{
  "n_layer": 14,
  "d_model": 192,
  "n_head": 6,
  "n_kv_head": 6,
  "head_dim": 32,
  "d_mlp": 576,
  "vocab_size": 32000,
  "activation": "tanh_gelu",
  "norm": "layernorm",
  "norm_place": "pre",
  "norm_eps": 1e-05,
  "positions": "learned",
  "qk_norm": false,
  "attn_scale": 0.177,
  "bias": "all",
  "tie_embeddings": true,
  "parallel_block": false,
  "init": "normal",
  "init_std_qkv": 0.0266,
  "init_std_o": 0.00503,
  "init_std_up": 0.0266,
  "init_std_down": 0.00503,
  "init_out_by_depth": true,
  "optimizer": "muon_variant",
  "lr": 0.00999,
  "beta1": 0.9,
  "weight_decay": 0.049,
  "lr_head": 0.00809,
  "warmup_steps": 200,
  "schedule": "wsd",
  "decay_fraction": 0.877,
  "decay_shape": "pow",
  "final_lr_fraction": 0.0,
  "batch_tokens": 65536,
  "seq_len": 512,
  "doc_mask": true,
  "train_tokens": 283700000,
  "steps": 4329,
  "dataset": "wikipedia_en"
}
Each number is 500 + 50 x the weight over its row's rms, rounded and kept within 0 to 999. Layers, rows and columns count from 0. Numbers have three digits each. The size before them is the row's rms in percent of the matrix's.

# layer 3 MLP down, 192x576, rms 0.0476, rows 0-99, columns 128-191
096:505555475409454435402467469550570524482494542490541534517496476483466464490497485489523473593513425527481493524597498489597492431482494504418493497463451443478539409512612485576433552512553458
101:413510578475513513567487541480494462450482415570599524533525453474470476486482581463547455417495558575514496444490545538440524516502457444544540482414522495495567406491422560547422515492493515
103:477528430379491463493493476461434439439492523466536539389492530469502542596423570508463501567489446513541604558449562597541569513603565433471585542529459482544457589598580505416571572444538506
101:494476398511505528483407552426470486503501509491499482552511519570569497408442492491416495550491431486445521448409489546531553515514556465572482515603457492352491563540538483339466598415470528
094:359487447518494452602507503522517478486477421531466547456480498608500451561476500465540514497523512428488512475532450495489508484501423510508446572436458561571467439484455536508450523443411480
103:436580566508527449492418452490528462437528475537546528552440472487468519437609520465535497480481464501488606482576456530505522433479428475501429533656443469497507386458490500574396488496411598
100:545467573506532522561510545518501498426520553479603534560480419513488396443470468519476456425462463487510438489488545523476614559492524509471405504540498502458490480522510593537447505561535487
097:514465552502561414490419465418435535455508499616405473489500548468494560468572569523482445501477445456474413519494653618504401549542481400469486489503535531442456590569518467475561464457516533
100:419515439615477425422536516431487513482485503445443473469579460566508479513449543557499574567460438558486519494509510573493476586452537518562534498513528439561556475607495528516516541485511546
100:594469403509476498614488414496556589438495449477551457424549434548485463519505526500447444575465490577422452544453469480556492387473439534462466510515571438503493479447549401480472433483501527
091:448516446483473533612464434538543502500570493531538551546460537488501518538451522491575513537522498519500367468542535527442416606356469452358485490462552615413498473484486481578412554470488546
107:441420495528460439486535463525500484486461497557389560511528412503502593436463541422524610564504465554529572521523557551444483404557439439582484482463506606495472524558433537525565548540539586
099:469567497471526454436505421478571537429543534481482440480504561485588514490502500529457445526457518552512538546489508484432472488440559471552392494493566489484528567531568524385486527428580491
101:458448477532470563465510361479512611466384376541544475477522579527504517571532481516547585519565503516626545456482493586488504497555495468506449536470523586556520487516558474402545492512537544
095:402435421427486485495601633655460527536511512478451531522545542445533438558484520455516509528473542502435419499379499483548510549561440571462486449472563531515463439463535513488491507490511544
097:555484511518574458467521481402523475425506512541533509543455486554486490468453488487499426445558493534539385537481510501535557379475468577510494560415472433496562500547539525522552501425542566
097:479516537497569527528511458498549594541520448606433519535521488510452511500647533545480535493526518476422501479501447457516472490455531485407509565524570488490436492426478597465493500444468445
105:414457498430503497569530581495519502542476446517544574505399503469498445492483466496431510592463446529505508373453512633489499463426575339514432497467482485543506443516535440601560533528444582
094:539442406547547391501513461418388496452405491634535429484591472428465475557556517477467540619546511559433538358584467460447423392520522551485497414504441544528583415496424610511499434501546508
101:398545539520504530519563452498441512435581535439497501470539479472560494506491469496520485529481496549575615562486470490612501513482534593530536585500551591536558497512527469504481473525448495
102:581541439451544490531447505504553485422506559470506518506397533576566517607506462503507477443442485513546479488533521537466463483482423452539480545565453457506461476516605479497484430458506539
105:549559583516568434509546429554555494462424425554446443477477490444526520467495513488373558485473455580469506494568395525484507493547475445569413593541467570558487526549498509534462411495558467
101:413504476543495462566526609456486545440472547424577588505479439417427432459482550481375420539539407468591509508479503522571480396547574472453497506505480392467538513529557478505460618571537501
099:506443493451496566450551452436514444552539471448441563425552496524599465450466401548465564519483511492502506484545524498513430501586541544486508485491455441544487399451480504488503443506451414
104:525446554378464509503528561458468384471545485487518496529386488506485504524543507479531501460457478462449441467515518362461461591459550475476525465342525473485451450486416520515562466517521495
104:531419468510445502445536406516502504414619487412553461491497468462477484520497577445459541535503525546480529456527424480512390449508581483472481452592530500484484423468589521407606550518524528
097:515435507397438540533424572511459409523558555506557531524512466432587526390511413568549553422433487520479472556480527481542481449453485455577451493516528407514396467458519546459574469552450446
096:535455472554490546520438501441555403419542465498499524486529511521401563645501511544507530497518522510551494512579536561466600478471542448413469516486441520503489415607425573556516526392523575
098:451467535601421461476522488510516567465468525520475549528482556567453555580346526513515464490483509507584567469481543508485444514558498587523594508532548542545574516506526484508508501442464478
099:429572368532438457457467479565514472559500469571557468468508488403490482515506574508522612495497541556589521499482498489481461532540483571550487518473521590510545517469533430453491557428481552
089:479466501494567493513468519571462503460398479469465533493579438489521469440512493516487513492452556520441574542476579584578523499548562494543567436474586596403344598517506485576535486529501517
099:489459432531528607529495558512476537477542544562472553529595559550460595507554441563387414506553495532502502489458535518506524492478528400482501508517572503427542487517553437467494505541593451
097:514489497452497488474491467488466492500505496455582483486473445556558539537423439477520485566439507393498454575537468550426427449484630558537451400534528464511444499526432510493479550541453584
090:475583536492463458494510471534479501513462490615577615533470415502492537552428491503430537477543489554540445534545478559482455454492475549518534518538485497480505519495533443435560473525577506
097:442465445539431550488507448499634514484545347444469456439511558500489492495585538542569568469465471463528469514447411521472558580479432487556437547460490527433518458409464495509488487490479549
093:500524525522436545476437443542429481491429553463463534433527478451463525421514544568545527540559497518426485548522539453586515547466496516458504499560550429512582529548515381424513555517435463
099:427555494503497479520514471500483509529502491512460556560493476463504469485551441455509449450456542528549483513512505596521553543552539519502462482536512423505499555482415495524507560507408486
103:539607478634469448438530470474504512513535486565523481559468529406557501508474517545584528447589444490439500484519491572487409460444574557524571540524430550493565438481440540463542484491469524
099:513570448485513476419562453506500523525468553531554529472541434515540542542471618518495573445602531460470536521498504469501475483557552450449528485585499478461553566515433447484558517417537531
104:558469538499520483532480537546528470475530540457441522479507519529550509487519490533563621574536524416529570485552576481545572547534487447543648471560447485517547542450442489429500592462492510
097:510472509619472522589454502497396533444405553492605505511573416471586535533591464463431506510520491557465511525502435468527463532518494559520466507496535498515601533552477540413498552494595569
100:491474423536563527588507535395418485520471449393518432430569495558539462505553481436484463393470509476482532570538431458455583601543557480536507460532513541608491520503513555415479505458482535
099:525547511541486472572493543532447463461526530514484402452457490465500544458451516518456529478530466509485556499574453517505571498501568470587549487492561484571549480523510491433478453502584529
101:517495520573490592509464489517535508553461469481571461483459506483500571468444440446560540526519576536531453494488414489492572388422508503554464513504510547432472410475501470471420522491509447
103:505501420571477509530555463589479545491497530587470497535631546622498475505497397408626534427513570538461463545472426399495580449561504507516476440466608482564567391534431456487441534566444480
102:434610516494477578536479587539461453484554585340550525575555597440551501490504503484479507424572454441555561456410561606485542499452585458461535525469469547501460512478514430500488552522536476
104:511553512465456474478529564463584539520482508481538562525500548589507564503428516455521512501512493515427581410448555546501543453595437544567573542485552522609463463515597510471520565477435574
101:607551497509462448464508537464524532514572515529560462540492549504486587539488520552440574554490533462443433530461443467553425414496518581567594462472468530470490493480512558517429463446458561
091:545506446518561420572513496528490493475438411495468523500466565548481532516466517449560518431494483514498471491489497542517519515418372440585565441430434468535436428506612532449458496605504462
107:437459442474429533470538509434516468474483500446440422425517496624522444521551454417474536564536487517396442499486462372481490469532512472479539494585525492594514507503521432464437539539490480
101:595489561446485578489431522470454432459535431584587531457522415493489489495488488582487506481532402587457503470481462488482522455486495504580528409519463529518495499517493445540443461536468482
094:548425542433460595537484473514473546552519613456519492444488469474558506460489499492448440623468534461444500470553597528467537548523494457478565514437555512520445570428527533463514566516526435
098:534474483471519528545468468504479551531525470515536456494498556514416464477499534610540497448508499397503467548389495425593634482525424415566562537447517481610481564463517494567553545531430482
107:437546472438455463458579524519406546479400531449480436533392436453477509517455490461480445515478504504487461506441583534490499528474571589607535447489593485484572491504528539415447519432597475
105:586522476545507451412591490560566595475401580469485313460571454517430503608616483502537401628454517584518529471472469429436426465582484554477492446557501541473569456500588525502550481565496494
098:493515514585522500507532577510424464555520489493472500454554507423457550388496509476525444518479461570479540530522517517499518467450553516546470456410497487550559530565486425415475524575436498
096:458541524518389512514500615604469475450517454498566474440465412553490480465562442478514514461514495613484505448504547431438585497506509531431581499552557565495528460497522521530481507572466520
097:516460559498510532403478522599527520484498574501514496502486520504505515537377531474423478506461531465490482416407574538458488498470550501394480531511547437546433529496494329579510514489457517
098:495456472481521522467531524434488517432514475526555557520488554503507488352574483527454546625487455503545545549497524530514547464505553569466569523524464438634462571450460505500427528489573506
104:560476466588533521475572530515381528470483595505471471533543443474484436489519498517593401544485483523557468526487524466472477461476480508491560396512512557486584544541434409591408476614471477
100:517507386485545508471458481422517474488445485540444511490432531531431577489393480538432518472552618532520565459463599448386499430536473507515501468517422553477540528505484510464453440450521436
093:547529441463540477489507516491546556510511514487421492556504524528476452525561580505521412591475502502472453416464554495515503461514508463494514586542483580557493408435429521482409466525495447
100:462516440588561539508421500467496440498605485536613529530482530531489442526572472470553510578486510515465511456533468517475474440539552473517487570557457535464534503492484504545465564628477461
101:523437544502461548581440536530413508444470512580525507627411437469520393447532550564413501555447478435554564452534501644460528492437529554400442496476468528509521586486377557448611372453501480
095:434462474469477491518434530496482530464479551552434529478607535437469485451471462479417522493460538577493430495518505530506478517490544585520490426540499493603562609633527537464485487407501458
100:512421579494480566398511465548516518561534458547422499397445424503472495492562432521578551471499553537599374457496484445563481520533479551524555470450521483417575498442478489477562475491510453
090:492497396523458492567466429479400476441527438512454465446480535549468575443523498542480557445529504496478488483471461344490472570410476378547595478488522504461477422525448422485571423588580553
096:409530474554521514534566573575400548462463483470457506451426430463513524488527525513521467499498480549513485465470579572478466540506538530437510455529531457518548613544493422419507475525506483
097:470454554594430490470548494522453513488447508535501461504590530467496493510574530449484533457502563548447651509502523382506434413580503498413562427574542565480534509515497428537461503509513525
101:567492415463505481465514412548502521534570493619489416486495516581534412465457525425562514472530545519418410503457481553517517537512496470464520542528464537460497456516406483510487455449550489
099:526554625479380455518436401485511479529527457571534510494462556566529502477547490458570530463539498382447551486467469435550502399502501585503538534495558479488481509568503468484480443483518567
099:682500520517598467473530528529465487507484555513461549551551572539475559527435561497485545418550403465601540520519524552455410601551394455512419504473445455506500446525486547418521560458522489
100:640541545512592505577461478458517548509473520574468528512441467427529497529432511446438453425572508454537522550440633513480521499467485474526480535552449542615530497484500553404534480461592455
107:523511464499496435582491453553492470529609508430480488552455555516530541531495448514434505524535541550471387521583452463522527580491589475524556532428548536420480584424508391478603533509532500
098:432544477604461428515541516519546484504528499457428489474506471505589523585538533498508475516482535485534486558495483592522480561407477463456426520544453468635520525522466570519547395501473561
105:486462518503456538452509524464559511417442461508426451494534538499505497550527466484555458485522490453363587574581464464440538576513436546585431454529529550516547554395537515513536500463552492
098:565515401443486546434509509501478531558472526519540529523556540477507409408604551515514555511490481464522420470467403394499546550435400509475500578444463462470525400569547496540497419477435503
098:543497454535492468487609559544484501534557507478571457419498453426486440464512485487511458501464544432510455527478618541432525529571527550520501489506434433421533526598514482550454532519451512
103:515437501515480508483560373535591501455489516481537507498434445503434418522473449556498499600424465455472546525493479620439615456474539538508459465530513507549452539481426447436544606518478492
110:574466515497525541505451551522533598532501493397540410526608473459445397473512561515593444516512487568550439467482527569416568434478502435535528503529510483378460564453569541552503485428500481
095:470491528545437496520557424564554585488473443537498408539534454463502496487500524455561501534448509461572512483532516457486587521541536517525493507452584542519504522486406476572550461456537490
103:506446535477521460589498552536516519510436547474458435538470519508501446513442557489526465468459471557412522505515544568563495548561492483474558549549471512465503486486484495558526471586495450
102:389472587514499442457506500584469535538436481468481553410510568514492538548432494471488514528488496481520592461542423419469519518546503577585494501536486500559453552509492583479475450549488517
101:478488488579541549538527540622509476489452573573460588479576509517481575409499537478448550466524496454453411508437453537468518451475478591423502453463405474498540502415536623561458460487455492
100:464456569527457511584504490455551572501569492412486444472528507488416537464512499427491515425459473505537515417440530408535425525450495447531508501515569477382492461450467539585583462485501556
102:601452545531520476525496488604476538508560499460441543556490546529471522480405449559526520497501600538430515473488566463523527540491454450497485557494456472534518529477415472440443577487547486
099:558403496471557445446541577403494545582491469499551531520496570534485584433515497589527466462524470511468513511483579547491509486499496472469523542491498475457509504481518542484386439433531466
096:442546487452510436581501491483432512604529548497543443463528496421435485482521480458489453374495465527505525451473485427440483483518523475389465556462486478457450528400446525515423403491526529
099:503537520461424533514495515516532510531548511399493628481496468522448581467452535498478468491512552432490498513494546502561439522487500495550582543510422581402448603511511516507452502569558510
102:493622414527538572410449492589512491498538485475494496540480491474487547459516537517480547491531513463521541552482469430559516467447472455532445604517479549401459489485521391498556572433477533
099:493544488518558405489574530523437505544523477484568532563418446454495431560579520529542526539558517480526399504518468506593567529516479477528499505424564591548467434512522614428466605445402448
101:527576511607477492530523501472448445434538524529475538600489558522487537489538516535470505472582562528596586439499450592526482499575503590497564532465377533460488534504554492580532499486525515
097:529558514543555508493528456577503471496487359517459562497492445531441505381570406550507552441483480408541514527590438527529432504426590511514497472584587493600448458515544575495473413532532571
100:553430431469561523620554425485490554544475540492536510501470423464511447409482538431438543481535445518585429559529561546460423439450505519528551501483497477404438504456509527518560448553520528
103:513499454471561463537491531522490568390428507478468484475566511475523559454550491452546551596516518535539471506485534455556515519508526524418494462494494508578545483515453451514395533559515481
101:596503541500571490529518519518446398513624491499585479469520461464510484427476407542555459453461477496513457510428451537418441481490530536499535568453483491558398468497531531464596407588456507
100:438492363476515496486497557662564528523521540465472474572535568545507527488475544433439399445550592554414411655525403430458539504441459575440504508510528436411580549479537415614537400537629498
098:508508477514600515529520446549469507521530490539534504525516514494519507502519458569486555538489475446439481535515410555488451443475560605455548534472440505524541448413396544470583505516450546
093:471541585511483480443497543547528573542515550507438471547422501458473448454568535525452480503475463512626563503460586470523481515565491475518512481566633513510477533454597582551467578466375511
098:504487480510544472567462508524483524449475444454469495416532502484603469463450511488550506435522533473499431461483509489444470563585492448526464511565519454404419511434437543523531494512459422